Weights of a small transformer language model.
Size: width 160, 2 heads of 64 (1 for keys and values), MLP 640 SiLU, vocabulary 2048, 4.66M parameters.
Each number is 500 + 50 x the weight over its row's rms, rounded and kept within 0 to 999. Layers, rows and columns count from 0. Numbers have three digits each. The size before them is the row's rms in percent of the matrix's.

# up: layer 3 MLP up, 640x160, rms 0.198, rows 555-636, columns 80-159
# down: layer 3 MLP down (transposed), 640x160, rms 0.277, rows 555-635, columns 80-159
up555 106:636479559576572427512461403437509474560459513476527478504463505440466493558589563551478514448468482487486484575513524584563518502541434382405428477459565588490486428487536488476489542505468496513433465555446544429482456517387484522427519530
down555 100:572587432538582404465478540459514454519471547527492479507527578468475553545517471495482488454473552506414466488540518516520542500450409478431535552475467521445459527495522471462453457510459480483504476429462509482598601434556533436501559456
up556 099:530603589508458531504454526516540529378539616559449488398483495522465488492472510444503523490583539511532598515484483512489525481452403505490403529462479506530502451541464485481488566496495508503541477495511609491379550407528536537541465460
down556 092:517563455510516518578557434505489535510450507490541531553538483453522422544554503483480470543401593511557394506453542476547516410474483357514428424564523499522481508461489479545536497420570534502457429522533416532447582477415569549431547552
up557 100:531535573508526472424482541481471454437423332531471477582497465518533469418532468538511437509577527539491412482469509472429473574539491562533557584550431489581473493419498476554577437379551562466383518516444494437433524483446547469481629506
down557 137:552471524457536534530528489505450507497455525494504413557456454511455451458636590372604487455549489487608530427585531571478499561472435484442430509461554489514518463430582515581511490527435490474514490530490376408452501540491624483486551473
up558 092:590559514508533457471550555478582461591533419454475446489543421491396403530498454511496512523472530521442552489454489528489582421477465456527512465498526529367492398480486570582487533542536503619426523445502532465485481501437540473519494580
down558 101:456580480506507561559576514545486591544446541456472462527476514560508517440554468413448581578510466563559515475529465509491501525560510553595531543556479592409521522537512501518565501555453493460512530465523393518532539603570570468438536414
up559 091:519599481436513499527483424577470439526456460485479545525493498454476459566625474496493499476437567548450530454583477468499548568502480577486571573623493503461527532490526535572537435422584499515488455563456527550477512631515521470540519516
down559 081:507535551477552519442406524409529491470520543517507418444574461448506470415461483531416546459497473505575459534389461486473493436493585486540479525546564534497470517542435532468461582470502555458425529534495572486563537415552474473497487485
up560 104:549418462527608499472536444545545521468459483405512483474524564488430538502459489560540589509531536532536413517490527553473434533432472404607440535453477491419529492567518515606580530562470546613478429538557530477522472549493396538468570560
down560 094:407546434507451420498467520584590557533528512546435489463556473528529437515449485494470476514494478442457519497487541462502531509440443497580490544608367438492425529491514428483520489384490532383421559504491500505517494560543515466538483559
up561 095:543535464486516554480434587464457501426498572574456467434496537518506616495447453490571479528600491430480431449525456494520536538396460576604491444600544462501569545443525547531542521534458561483463445478538510427441489549518598537567457537
down561 098:480428497524496540471464466467460522626508486432595513493497436468492484455604511493481481508407482467507541528468549549486500556464536537415533420449568525531421459534585528560457412474465533503550556476535511565464522492535426491477498445
up562 105:586527533487594521537479516434551503520484514545485515559509577454408457562402433482503438578528455538468506434488483530481554468467488592497420524446554530423506519512367553525409569560492566533578544469573595525558473513473468503431431567
down562 098:505409518597344541526536438483489494500524507485499510551551526461501496562506568492462541505473513518386450491450434522433445517497602486505421550472582552582483476542588427537544508546466396523432439510611459584501539443539560438480483531
up563 111:531537575538475468493507563471501538430530429464492480542411486518504535475474523443427515515432532403462535529580463436430481499510493516465397601527524558414505461520540472495498487539497495597482465532545536496413504452490504455544547497
down563 112:451494522482479467477568540546572397493418424400427491538485479420567559521323534428498534526438513462444536457591435466485552541530470546632537505470654482479470482492487523594572457502539470529599477539583522501497517491415530565490463562
up564 097:486484524531491517473566512372509512485459535532507557458375560490494547483464474395561583573404506547643575491523477491510477576495442534447405391497588478496438523526491462530518543569494467475544571535445469565521472534526473474527563442
down564 122:535467496490548389509499567499467469517482556618553619484521564506526528469519508483604505482483577499541553515634564495478485577525439476384498470465567341431528508506545518458591444572525502559479548520443466492506525579545492417499513441
up565 097:432445462499483424529517528493601534541488543460489515381468432541426416561504420438515449545523558414501519511545485499500544481530361400540473408441451457479520464554495541542475514420499440525425477476547471513489475488457463478431546416
down565 091:509420527516492493527449466518447539526456532442534472435376433455517552366451449494478542435504570510517533525530500421520504446509460541480524437496519530438457481522525486564514506520528542510493423542492507557416474505566429514462510525
up566 092:495488509523615422457492503517487432460599526614489523447604540573477491531520532482503479500464583430458568417493468514521530462532539503538501457416543519402438437420431538606505551510404464525489450478497488498484450537415553494502519479
down566 103:553548424500496529527550515504490494514531520599508599389527571478441466517563541467503592565495444481576516462594589456457457478565512543507561437540514531435583502540521469538442495483516459414494528553490477466567542525503538503541402460
up567 099:396546610517486477521477481515498491508475462413547446464538476504552582490449554454488498444436582498504553429595490399492418383512527523403586485389482470518568581469488539445497473415491475455460494529446417496472471455508506475505526435
down567 087:499537444492478515517545532490461531581543491531515504580441525539576451499486541516602503487584456521553426441465523477472540487529553440484375533470519537491447442387522458568505487546543588506467474465530519483470474436478450556449532623
up568 108:543539523572510517404521478493496525495554521483482495537546458487512487568575346446447587511565516464498497502516605509472522531435487541521500478530552467499512499462589472412476497576458500436596499524517565500480522545534601613647557524
down568 106:542513442521478560497490575497572458458546397562536433494444548470506511522471485454475498582547480459454510550523510529500473529449504498447516487601566472529533591415499505503478458523532447593588474460459450526468524564616437577607433571
up569 107:565474483541518396459488595483463508510482443530476492542468543560499471524477471535436538488460619483492548495432493425446540510552497478572488447464496534644573504532443538499512519475492524574499537500439517475537487553545527493636492544
down569 099:533547404517530531517556547423513506520489527539520496514519483524436630385500470458455468506440490503479449472598614532510553497527502480533481558504524509462489436480422396400499489482507467575535442525414577527569460473458565496490490519
up570 103:472457507561469482478532509460430570522527502465407462462549497461493457501523513486527534445562448527514469527573509554544522591484495582418492442459549473538474482495520517508510489541472509519370457456524575527598505445565525518573529454
down570 102:407466462579454467455517532467485385378465496386412446537574469403521485458490564506484491454544502521560441512455461501572507493433355513606556408521584513542514506497425508526586437498476508520567532497482570459530455481466435464587451534
up571 101:417430447526512409408524524527357453440509440566490485493579457466448473437447519536576482464483518507475570464559548586488538558427547527483573520427472478513519499458558519475561562572507466565431539486556547414419465491504520508522477536
down571 124:548486442572602499450548542521490477445465546483530539484585479565480461505535490462540601502442483465494511488586488530534439547516539486450515571467445470396521425455448470448546524493447437453477518452442483502518426490494551528437454494
up572 092:484477520426453518493490454574447536456488459474602441531474493529578422511575532544517566530527612522442472488511426565432384584520556512457567514573479561515522394594561511519412524455490524465470428439534535588552540463523473534480562485
down572 106:444516462436477419496461460549449466508592539579433504473484479510506451401556611467505517489538527512532460567543503600556500503495440616477459520537500526498506473471447498502473467592399518408555540449608374453541540520501516455524464540
up573 099:529533524555552549421559549464513549559496443515503523459594531470579489431514487454378512354514420530514471426596461513509429435540572535430540571467595540492577494457517520465507479428463499504467425536464572519542466398494501598530407528
down573 099:477395516516468494567557558496589526526560478554467523519391496465468495481607543512536494474550507499496446559479368524470466403432590552562456456554456489502532560500511593557507575597421508505427472486497488465509411482550502581497495417
up574 104:543559544572480473480539457507495488519574443448594510458453507560531418538411445545472609528516452515419536463539475479438611523494453487477427485394561489519491428577514494470428442413521507439426416540507583537559522444447480511512533535
down574 097:506517492413516604472476448488602517517518403493503484539448419512532516425486475508549486417501456474507498539568519600535491535499482421537462539447498489420523566627508480566445534562451479559489542532377482464532482475517541530589525543
up575 103:569539527528575526539536498528507532501459562499427489431603517550464430483493522440498575543464517516532508441495455497409426432455463444488525449491521503518494477573614455530438600543440491519603466498581529518405468515528421503513564450
down575 115:482469555502534556473565481507500552514565540545454487524472487505473551558530519461581513491526513552435481454488612451479498479417478409463589542504503400406560521500539550529540534484522514405568499514610466590479481572494478493497581590
up576 103:499540595476498477450432446595486596506549532511457520466543458528492457481465461491500514563660529460471534479492476504456465538576529543425477495453539483572501504495538554552464469492531465504570513440545473496580426472535471518428583444
down576 094:502459572547400512450565460485514515567548537594473543510529509512429478514565489503508550563508551480466545459451461606540500485493493606511479475438461469559504661494484551487436550490502483523424586472408549491462505457546480463465537492
up577 092:525520591443574494562492460512527549498579567503488539513515471422383411499589457492529544472568484501510520571446482512473514466514430464512551484429436446512462556529499488491609492570567461580435488505476571434492523503554476520537389428
down577 102:483550411483468505500558478435474486501545499487525452597482523446501459617535540421527563521617562508506482485524471517457508477601520361541463581535531452552575523531430463548521478484461473455440560433471472474494548501355480472481483469
up578 092:425528447537486578546508501564541518628444560482510538397444514498457486491537509494584488529525616486499526548515478452573476518441511451511485622535477562474407541599543494478532484507516488462460447411545586602476501463489534571421515438
down578 097:514527509470488535496600555531480386465561484521467555465474525547556527567486488588498483512498451480557623549581486583472412523590541428534436485528516546536498537520528461500542474465514450473497504507576521469487475557513568538607489447
up579 104:565473492474551554478513519408448473532522487433500458526428530390405460547497405540451432483504520483436515539471400539484591457624519481467497478454592505494479414453472565396591502487492507465454519524538526424519505546449586456473503455
down579 102:484464400514450502454581498543540534483394525569533571435483492528489503515511508532542500477532541545484466413453419513475552478495361559455434520473481628555549522509573463569467407521444494515567476551646521406544490532536550519519546493
up580 091:467420444432543441542560545551571620491561490490458545390500424581465558545478423464528462475496413459524555590499585548425448557516488512519524515420480396496546511479430442480547573441428529448490505495494625476492408466495500525546515516
down580 093:524457486541546502532455529520532463556562467479514516534550538428434493572455503511331487567422555489476442504498473500549584547539566490563515457480544521481460500572510489583409450520533546480478500523569529452506536572526428483619517476
up581 103:468506593508529529552502540564528573463570365532437538455505499591424544476420485526556547522529467415455424453426563460561529464465478477497464507497422478541527511466506499522478508514416492513503551489454497487499363411525565558557490614
down581 095:416535585539526481453470542477511476474513452502551685524502487510416542456479458527515446583500428533530515549437494501444509545451544557635473455518585490518493445517442525486508568422473521529530425488609422588461454500505494455461493500
up582 104:433510531478541483526531495484536563509482408453453459454480423551473511504553438513459582454420518493532537504473515472470492538496522427533549486556529481436541408587515481493473541515396484469534524524512575467560498473503450475575436499
down582 095:474490497516452375458488500548541559502422515423470541612547572478451548483481533488408441615431549513524435542475476560511443496591475455445555574459498471549442482581533463500522565507520523516500532557560596483484521573495489499465448464
up583 099:596566448533542578522481422474493591489492464455558414516522464496489480501530533517410492417449404466407543452472465477485445441497622475498493488569488446502539463526525479373462507481514526530460519496551551547474461474471354520389547500
down583 096:490450506429575479453586576502538464532449436562475543496504540480528471440564444467486499512500465611564594499482462491488510600452372567576451471390549477492504493499540459498470515501546511522470458548514488516587538481529514526443417493
up584 098:547518610540501435587531481504546527396435507514457412485468553498548463543447487463483626485512457445469409495496582557509521563404401442498587531500613519510569457486490512478510541552537527482502463408417534496531501461579534542482472542
down584 092:493516421452449540478553533580557564572550533402444504503553499520530535469445562530471398400492518498443500441488439526557459422628520518509506431543406573546518501590475490537488452500439512500509507514530471547422555546484557529574452436
up585 096:587547463594533546506499399469486403502599546511478457546439436448491501461415544439477561487535519514444489509470582403518535455482462541457477660439502537537563483518481460586544556529523499476534489497485438585517579513413524542567460503
down585 100:483545481408461501448529512474506539467509570415514554513479645535552442581597476467495495399461490466443511536449455548405439554555475456473548553613521508392468525569552514415465563452400578496535456552573452483440467507576533522518520509
up586 106:555469549491517483521525531550506566455384535600480511424465467472485443482436535454561542555483480419530507493531524603446485488514497480493448564527593528433546452453419555601502453507515516517464532406475504456510554463426561437484473444
down586 106:488511537449461556487517445548509501543425570595449478462472552543490502517415509474540564504427517423484451510506474577468559472452548527441370559557546550521549479393389537589474536473491484539590541397468590459473548482462519523485553457
up587 104:542627458456613504394535549422531582504545495520492515396519529581458466466491574449418465568541590458555469587506536494509475512431427532558547508409549449503487509420526519524580578480483518487441586567485511527558559441453616492510493511
down587 118:571485476501525475489524529463530458406486523516575561428513519464485417505584426500484469485551460554521542518571481540448498464468467415426529466446447409440519408482444501511555467486469488530397529486429439438493467447458480533527512413
up588 099:453478479386537471462562550478428557506534529533477615511495479571463487484491532513513468433446617572416480540512469527485562546509425423467488444581488615394419465562465560493460482548507458464412499478572453567498495527383524425480478543
down588 098:506560537533551524523509505470557515521438536569511505524429462523425531469496487441466497517544431472657536529478434414436526499420590436515484553533546473509489536430504555528550457511538489522563538574500508454535444603477616556511565499
up589 100:480527498488508510467507495477505581524482520565528544507443542535512566540537483463480523537587474378561428479479503472488558437513436483496523453472522462447549548443506466424539547386537553559574469501484426480520444432557555446427527495
down589 106:505454521526414511516509496546524545506515493501578510514504491468502468523588521431468495463418458561649536534544445481527493453477585537550441490415345567529547511534405498416508449520447529520539542497572481474450478421509450461569571496
up590 085:587568490534578470442503523485536532572521523442585569494538515516522451506543504508545552511470504536531535418521482621480483505544537441424430448448480485517469517449501515549531456584500511540567551521527432569490442546536373536485496549
down590 132:529500516510562520509529462499497524579552567487487557560479496536478405496566536478557531464459514442540533385542576569400511555570518435545535499494469413421523517437449596485529488510566411516471595477566554542460529508494572502517516430
up591 097:513444517518526533542470400515515519531506482447489498488485468472429499480421535441428517525461492391495463535534473515532442554472476493458414462423501455490519547442584420456606560562481487532556444499466501493502476535503539597454517551
down591 093:589476482487577543469462561447445502466566616533462514387487534467498448467525464480423469569404463505477541472455467485550432531594506447492474533468447526547502589522523519468421454515447507514522644475559429557424500575563502431538460541
up592 096:526506495538599567476584539613552495528540567545568499558435494529471378512538493467567549596475439501440518488450575618564486443476496502481482547515546522487414542466555471477546453429487490574517598428462517445438461428512476478427512560
down592 095:507500481503410503454434479478496393552493547572413508539479471522547557563461551536478488498528558502488416447549499436554423520535647629596517442440580474562505524487532480534567513589485425518399486428584463471527586486596564523465492534
up593 095:476517453496459472555515503536549534460585502526503465435519564508466514470423531508472485504539463497587560522492647450479496624409559492533447464455516577494496584448494521540442443426470536525443529499416557541553514538589528551509467461
down593 085:472460505467434582538591485440573564504427500422477568574471501467485476466430505553467458457434507511441419539428493487465544396570580476489517551524560568470490530510539477550408497427562477513431441446453583480404545489510451429515477505
up594 099:586509536474486508516477410510469505580556426405527535510516555569459485648548513441528477525587504606471436496484521411470504357536437519541479481398526523583538539468506550617516435539565483476454532453599484554446493540526518574514508458
down594 099:464432534554468598461517507511570525474426542490501440489454488482637528494455492527439557479378499539548515472512543601651482469544486506516521571434511459543541600498473523424505435446515537503505506533456445459523543484614508465396592450
up595 100:415474542608447454436486447461484493532548570496511408502512517495435553391527464494458545619443581477437478479541542497525436455521521488533599539478535432493557445451486519461540466479566564529557597425480587450434522448534571568507425492
down595 091:580516410465528495560574499448467391477488444523409446408486500405407534492525411482555522540375538461518479586485494491438496472492509520539552381561552483469479537608526476537427577504530570534502477584536494492533503476601522520486534509
up596 098:434571476466493574470504392421528487492445522478632430549505478379452523514545459492518514432500569472500521534504458510459433521509540544549463466452526523452405515548421444360434477530485497481453547494424455571517497498506555487434569537
down596 092:443586474436545569554546455596599488448537534512493506449468569586526435483579436497542370403397462492470401576478510612544457531501515541483453486442530563611509496483567532456454547552461521488503452480466474520508560554494575491538516507
up597 098:479513477468504461468591469494491584496542547438500419512538483544473401447453438571529555476528425506540483460528568563487471511498478506477525543410525478546496445502530434453491520520494553398559460608486531413508469507523495491428441614
down597 100:461546479480498472513540490528475542530525589451510502535491425458420453529445475474585601539555414470388537584516444501525483505485454474512535445522392514477407465533546511494457514493504538387565377534427560482524527498488472477426532476
up598 101:454628450452584549538553496490526484477491576493583480523408514451491540587479569458545507521550566505496476521506521542446510539538491494491440478446505569563532551465513550603518508434575497439552561520534532467508443581444503527441560414
down598 107:404416583476508537558409497547512481494432586468495553503454535514534416456423483456540485492446492450546498530430468453487507458461447442570541497551549541529512558465561453479548601621487564526471496472511489459407585411537583443586493427
up599 105:492553534478427481432539463512561546476466474503455553515513485580477566445432548460527519487467589397457459494589486452532510437420541511504516432537445525470567494465389477512471456539419443565452487415509590538560475419404489491560488479
down599 107:535599558507495469593566505522581491523461400566510544574553427459481500461425471485455553427580492454445510439538445551476408415546544497467535413583452554477532502539561534506468407549513469448539428469552580506502530511427537468487547435
up600 091:535550554433577452424539521520491440527548532550462396569470447635438499582528427527597452417424425547486489538480496424559450495539553544527439506510461430476465520464524550473484535494517407608450478520508495487460445528458433582490466524
down600 087:533468454503417480505561443545498496571472523528495525472563437430492542483541460458466525493393474452542523594523483474598553549506449559544483496495501471560473528573487476520542589525514478580494604491515592379498536535455484474528460480
up601 106:512487633536556396507531421480530496462482551490555541453398482514454494581561502410422572480473415498491467465509536584486430571449485506520510460479465530533421544431541475498543534489393574484521503518603499475488483599454565540448484490
down601 095:442617500521493437381449597543450523496541506575471518460433563539438593415582508490489472469468523378467531456426409586484610478503605519549527469498494464523490474453471474546478549557403533507592518416449522500467535559519505503437518451
up602 104:511531490571557452422407540539488582559532489576437479410545548523518519491458435506600518487579502471517520622431523526459457496447539481500459529453444480525449382619471521542514435490578458492500502519469538486414475470459424414531462518
down602 103:622509435521450470410492544491401559552530495501504579532496510504524534479483536502469505434519541554485484479560463503605481418487515459445507482519443443528436479483503610492542517591476498465484467520413500495480388509466419493545480630
up603 103:477514510491625528430487471449517526491533469410486551528551445519445534568501490449434510497506453421536409524585580560440437550502468517496514509572518592410483483403522477461490450465508523534544440463469513564550453464431564524503597501
down603 102:648474520481526593425486524496437446496538466498464525505567484577468525480490406476476539539553576453545485441519544610422448499577462549556497454442490473455419495517518533549524482536538410516480406446503414567486531520529448484501507518
up604 103:495472490525512453471478483452450530468534426554465437609489519559512481477550486425493485410535486404525525423522481522485448566543565450581542448557451492505540545435424548439537449401483504619501517474438487503481452522525568588447575541
down604 090:443444543472484583465420368553491410550487520383468514410530547589491622491437450545462527452466468504454545525514508461474576544442506476461484458534455548476518509480549521468519510481521415545408512520393519494447430492444478519524493514
up605 104:457457478541461549438490472588635476550502526508486528493425551415458463549450442508535508505454549538530475501603488524524514613478444486485465503498537466490509501403528450561478555602479575488559539464479471477490511536562502560499478499
down605 097:430462474478454608470514528498505459549514528556552571585544537444386486506493467521499484510501504435516428482439470518515460475567490530449479468472473527450593434548379556463497501441589508525501422521411469528451547518531511395536403569
up606 004:505417546500457489508428380513532449516503547536484456609554495521591457492555510599476544500386455420542466504574513470406510564531509500570493538543537525589534482621477565547524505505607475559460500532561498453466535487564492515451550493
down606 003:516549498545503461406491555600513570508579438456458538470534535485497512493497415418554417509532570504528540522416426581546453480542488559438493476539434491440384506416490471463504438532425560481489440491502551498494505499349491492505430476
up607 111:441434570534523484489482489469368491549516609498556492484464463553441497577528449413470517533533517496353472510542365493546579503403571441521543557618516544527460453463519533560477547533573492471472557579571451426522520541484554488434518443
down607 104:559470500395609533570553378496513457498566476506525478499611445444441455390475434468490493521489566486476487474507511407478596537570469518511572538490448538495545542554585569495431605493518437466462402572557526541465474464424443427461512497
up608 095:506517439496474442570512493522541447514439558583428448420492539502473458483473497515493484405552504537592486542492461575436464536520555607621510418513542506521506450487551492542568501622560519523414444481486518432594474425545479502527585472
down608 085:487438489484439520476475407508468441508535499407495522444441524437448566618616510455518455570522497465464560493483511485529447506390473512571450469441426474512518504420556501459463557483584521445602542503561457521501498477426497481547520538
up609 093:503395478485484495479506494542468482579516470561526489485488437457449444467507426554480521477565447547451511402492540464488565470502399577614452539475574493527509525538591569466493447503461533499543445475516451592552522500430544519498513505
down609 089:474578505478435525565569447483487500414591522475431444436514493419544583463511582550537488547472440467593482450427496519556543503468452448412518500560467548506495554355517499371525508567404511526487557600602582462491529476558551451595579477
up610 103:533508573511557492556526464520566472529519537441485521570492532558479531561578519518527548553460398523478543460508448375450419493533483504584430521511480506501462514506470481494569575553488536467582394487485518475462457536520548527543536417
down610 089:487518580456461538505480492450541489548436603546382413388469518487626514432448509534552483581434469580496507462514397497529529474506501481556499366575483472487431517534478527497486477486558499448476499566600596469504586556450450538465535559
up611 095:596528403399526490549577485511510541522549567558539440487465501508491457581553603425492479399549487526444501515530443557520508567517480501518348500490492514456439492489531497499520561519566540471524475510547488531470533500492522495577492439
down611 096:505523530523509486526519495474526456440450472460520561529526425529507507507470491555471474610456495569598513481427567511527529527388392592464567527505482483448625424593486443473460548516433499546503471458439547544409450492514517516513450470
up612 101:494464574420494455490505468450436527556485425542567525510508458533509545502476509518489501451583597537540476514474526439519530485523522455478508512592502453456468474436458509479555542564536543520590450469516535425434377522580536439479570497
down612 094:475377549550454534443418548482543505410445543521494494427499545514490484455487541560549529499476468440552534473587481454546528498507550543548509560452543530519388502543597550457439465497541522524470498501461530539558574531453532434550442457
up613 094:492503536533573439468507499534529484688492404489499535534555438446497489415490450487494424535557486548432449454502452461458479466440498467465461513503489452502482441490486538479438517551517501465551592489483466599546489480398433441436428516
down613 097:541539504550489565551483481572429474534423531466480465535496410495509506557540518537457514511446498544456519438447461437565556514440478571439534655539481496541435511441537523458514478510551539571395538441521469462516409453451454430519526510
up614 097:522343484557532510532556581507491530406440489527495501518485515468502440362561585531545682542569463506553545551537475334525473484572545485584529550551513493490536544474472475474520525512518524507514506567502499478550501448550427461544481539
down614 096:431505480395498571521478437480529436611570530539521405552522464543482491496513508471506345524499425477574577507512438491467594580458446618437469535521478569483469464528454456557502500518430512435469546466458594578452412526391556567443478453
up615 101:545516564508504489470500466523478537471521502546569546442564593424543546447371538498540522603516488410477481594535538490431523538394509518497524531528526592571539459628413485570463487511506494500478483564528518485493562433449443549512417480
down615 099:473530579386542484621513571438416521564462522481575541544446522477516451573567441497482558444477597403447463425521502479528448483555547549465459531473471474397514554558494449550510547522591489444447496381441497527445523465536554512526467412
up616 092:517493453516512433472439576544546556558444477508569492502600407554481441530383502376493481461537458515467561424464461453480539443511405526418547358525480519552535513468541461601516446537589413563484490494485451451493470570504496453513457483
down616 089:586553454488416506485525450497530531508477523491459469458490418486474533488468600497519512440459525416552459572569467498547545501543543430407456401446526544479453489573528469568472502520452518425501612503569555505461565490545446443485498593
up617 099:445469656562533544567437486531536494573527573492498533489522532440429563547535494584457642476516596565387462406434433571503532519527509451597494454451420470500489540515505489500391474490482583462517539494558518401545527445448476445496489620
down617 098:451563460523502524460492400552482469569504454438420464554496426418532566552443537418574479463513503516562475496530437524480547491421531565491476439453458541553461416418524506429484580523486479560513418522434556480475575480484564517490516502
up618 100:525550513461579446500556530523460447529584449561477481383405460553427504480495450489529523493496376439455554484508553515506489526534390552558493567533524554432500514426600494467506589605488487465501539444532529417444549548482557549503466516
down618 097:432662462502523524514478503523461528527502525511486669497548541464478485491561540478463450491535583634466532396518480408397525478475497522463507571512482493484549571569419428520502397519418504382557509474523480518566472555432457427515432418
up619 108:573555439484557444481481511489511525476508490487511578445518519534514484525500499517552573598462547527514497478509550438513471558519554484533522330450433543433494407636537532602503521414518554468469565477553488501437452564455550475422588492
down619 108:537593526529580537500387429595551568503456520544462499533518502465463460436460574557446434509585452341478509493493464460549440440427466571491526478403565470384467495504459526487552567501547546450488525593498552439609464502515470604480528545
up620 105:526494495527487471540426471439454527515503531502430573487474487540484558446502471555479526478496472455540410505477445525457454557490544456567491481476550511471405556533458523373464461504550470508513629432602431536575510503499605507495460466
down620 109:496513427470617498479469416558487454573436570462492516497528462532519423450533502354570507533523490415455531427505581500425593545480418518581442522498431548532530424468503518382496462530483477480504498517589424556478446531466490492452610550
up621 104:455582479433540542549534507528535508551573511532533465475521588508561432525482544561518409374505489489553484640510475504430442551508442493467574515522537607448581433469540494529560482471556390464456495447467540541544514507461526529450549424
down621 104:453577568441474578467420492491501454492562497437500558521477541482500434537571444438465522521505483519464539491512501557544456607529557428592537470520487426395489434463515417425444439509508557492527469560473505554598432483588471481522516441
up622 106:513495541409591470522495521521451512444429515433493583438450453574534534433465550492475474575509508604526473476427456422537518473447465470398492486456517486486479477511480602496510448512496520577498533506399480526470459367530496526518484539
down622 119:539429440481536444483537519513499468597489451439506539499466520453456411428512580481525538469489491482449505508469540487531518558400444642601521571454546542517570557522377561509529556457484465562474475505562501551533510497476535563528454474
up623 096:404388547528540484541475491548441555552440381515476576492518545483497528519427420484574632537457555475465471452438470545494470491404597531510475447446510521553515571538578497451532466383491391489571517493521557562541464455457463558550523484
down623 095:415504471462513501487529422512402431502484644507489560468438506567433471470500408531541526614513562531494414498514534485577576463455523564451549449448454463578479551480510520489491513527549516476478502500569393498376517497509485552474477535
up624 100:474470543618497549426527526509477480522486443514476536552478424507499452386475464521421525382488522540512408445567493522521552543474572549488424646499484443510492367512522528497512468488452549460543544438442496543417506483567477466491335543
down624 095:503560500507490434519528534472539375566478443444535443480457518518436462386450488443504458579481578428526510516460496493453514478487477525511568524466532415423501412482542549503541572500428505560502568371463444496564462441588472485415518485
up625 093:540553617602517441522426501424426519568472442524570444406470504492479484506562506416436427524446431504500536458460523539498602545423552444535513563535497493546501438448526504489493526486413566449412555558603543488458450423359550427505476537
down625 092:561427509473514531517460514550488531587474600617511433543574508464479503479554488555456552530426518476473476444455451460523475559493509566493500443524516580465492551507487614489531549514485500502480528555553500506472593514517518559413486495
up626 105:535473500563398449488477570500513475498439554576479494599510508473499406466424494501479569547506466489506408497494492504555588511502535474641543430508576483428392509461384518499537378437594581501379578501475515479508469506507565445485420545
down626 100:475551513403396511499494560444416577536511589493473458499513438523539464536417502455523554495447474439616465471560537559536573458480602413448578476504553433512462512523453501523436399492511487469552446457519488528462517560593539587563564435
up627 106:472459429521563479537502537547427391475536573466492547527448547542525558457445584499554528459470466586496594506490468498480470514534533549524492550469559476386526469491507445498446549454467571508466484473441521460536410478533591442557501475
down627 091:498488533460513546479485476523575459526535514500545559525461502430539503550514568441423547539434469543499452554418538519519515376523547448479520506440503449479535553552623543549481533470517503545446516459561510473553470550524576504463412467
up628 098:451547518477578465533601476469559539611527509527467530541432589621414524556429483440415520479453509497438601505466551513535445599435459458514560484539503551480493501552538473557451577397511462502531495381501419516453513510505594524442521514
down628 122:521606493593548454480572505520526533488396541532582509435412487582598469520504584455498521434518489437529562529565579561513480577439400451469546477539490384451498475507588539568502487539511465439497509434483426525550515540431570539455427511
up629 100:482463596464480516422524490505437479481499578560542508535525442490453449493479509427576554519491469448547502375419506529542548526469563442552561452475542467502472407410448490512474462638488527567516547583538565464538468505501514475448463467
down629 099:485572434562509315531559423510531446513391486483520502429444552516610450443477414431514489546522463384420505440598481447477457454490588468442471495486506518545521508479499567447582546418490438577498492454491590491448471532444500495605463558
up630 101:462487475556560520480494451538422467575484420482488482530567456588472447370508446571586454547429538517488559501513614382475470462504603485529470572484511404554478501509480541508471475491506622447507578454573516453522508475465546471505486523
down630 094:525440469485463560375552517525591498496478419565431515488482578567522520522501497473419506498493522432549499544438502489442472445482583502514516529566452550508425434557493496449513568445545492422441516471451439564596402566468556452510489497
up631 101:520543474521528505502513475527615543472541467475459548497435545413425548504487552483601381542547573454453474520416514486515435423489545422443430553506527513495468479487432593569603492392476447487524561535414543393436458455487522488571488456
down631 100:486553390320414573452545459572486479535511509549468566491389437504513510540570499506484399451583510486562523418552516507444489496523493526486540525506441539526536481448465456517461468542493461463508587510505628511530612479488542558508483464
up632 104:516414420478534490503548585516458414588547547573507515405586558492527447533505471459513538464491483454455586556547572486505468438608481538387508527450533501439477522533489535498494450473532455514418510439494422503481482510518532543535496441
down632 090:512418478513409562520524520541497495396476548488494479430536521438450525526472502526439453496527473459438486632536474549489506498527523513518472538487523475471425563515551534446415490425457567440548527446413483440481616495548453439445514496
up633 098:490477490543441397513455478546461488545435491464552436542482458488546443425513411534505500587432545554601427490473381509551523514468481498576507461478494444498385514525406504549480451525523435602429458475461466480511566460552448480466483552
down633 094:523504507549493462489510515435472521559661564520546476545467564426453553528514602582526481572522529561512474530485508448458574467466524447424464525505506559481502527584538518445440569511563478595524509605489519523494464498498622445476422474
up634 102:587543596519554453539495468539476541498441508470532578482543518566542486498574528531489536410427513450608481497442543535516479540451436484528481498525636470493540510578493521542472512500410437583451508420478531579442553555588469590524467461
down634 105:434486503510507397533464492516556618411516530493552517503484527563509509501521437432513544493433471508517577491446513435421454494460453475486479491497509431469477517453574516449537515582490526463488595442519461486473390479511576467536467425
up635 095:512461436422476516493528413525475535503410445482575577577506402476436495536528536503530470488474552549443490549472461513500431507471629480566473471540490457545516512468550541432459469490478302494331560483511515430449493536536569525543510525
down635 087:514534469577490484497495527533596541624446558506585558543513447518531524441534522514515497499542509485537491478451593445521547452424506432488623427572519551528469512405504516468544570558508489471518480513437545521471523491488453496515505469
up636 097:451568421508458568551470379535568504544553570483575460486552566437448532474478505468486496514508486431497368511539558392422479432560475460480600573499510465536477468517475487414486563492479571460376447477490482540565540465459555490541468511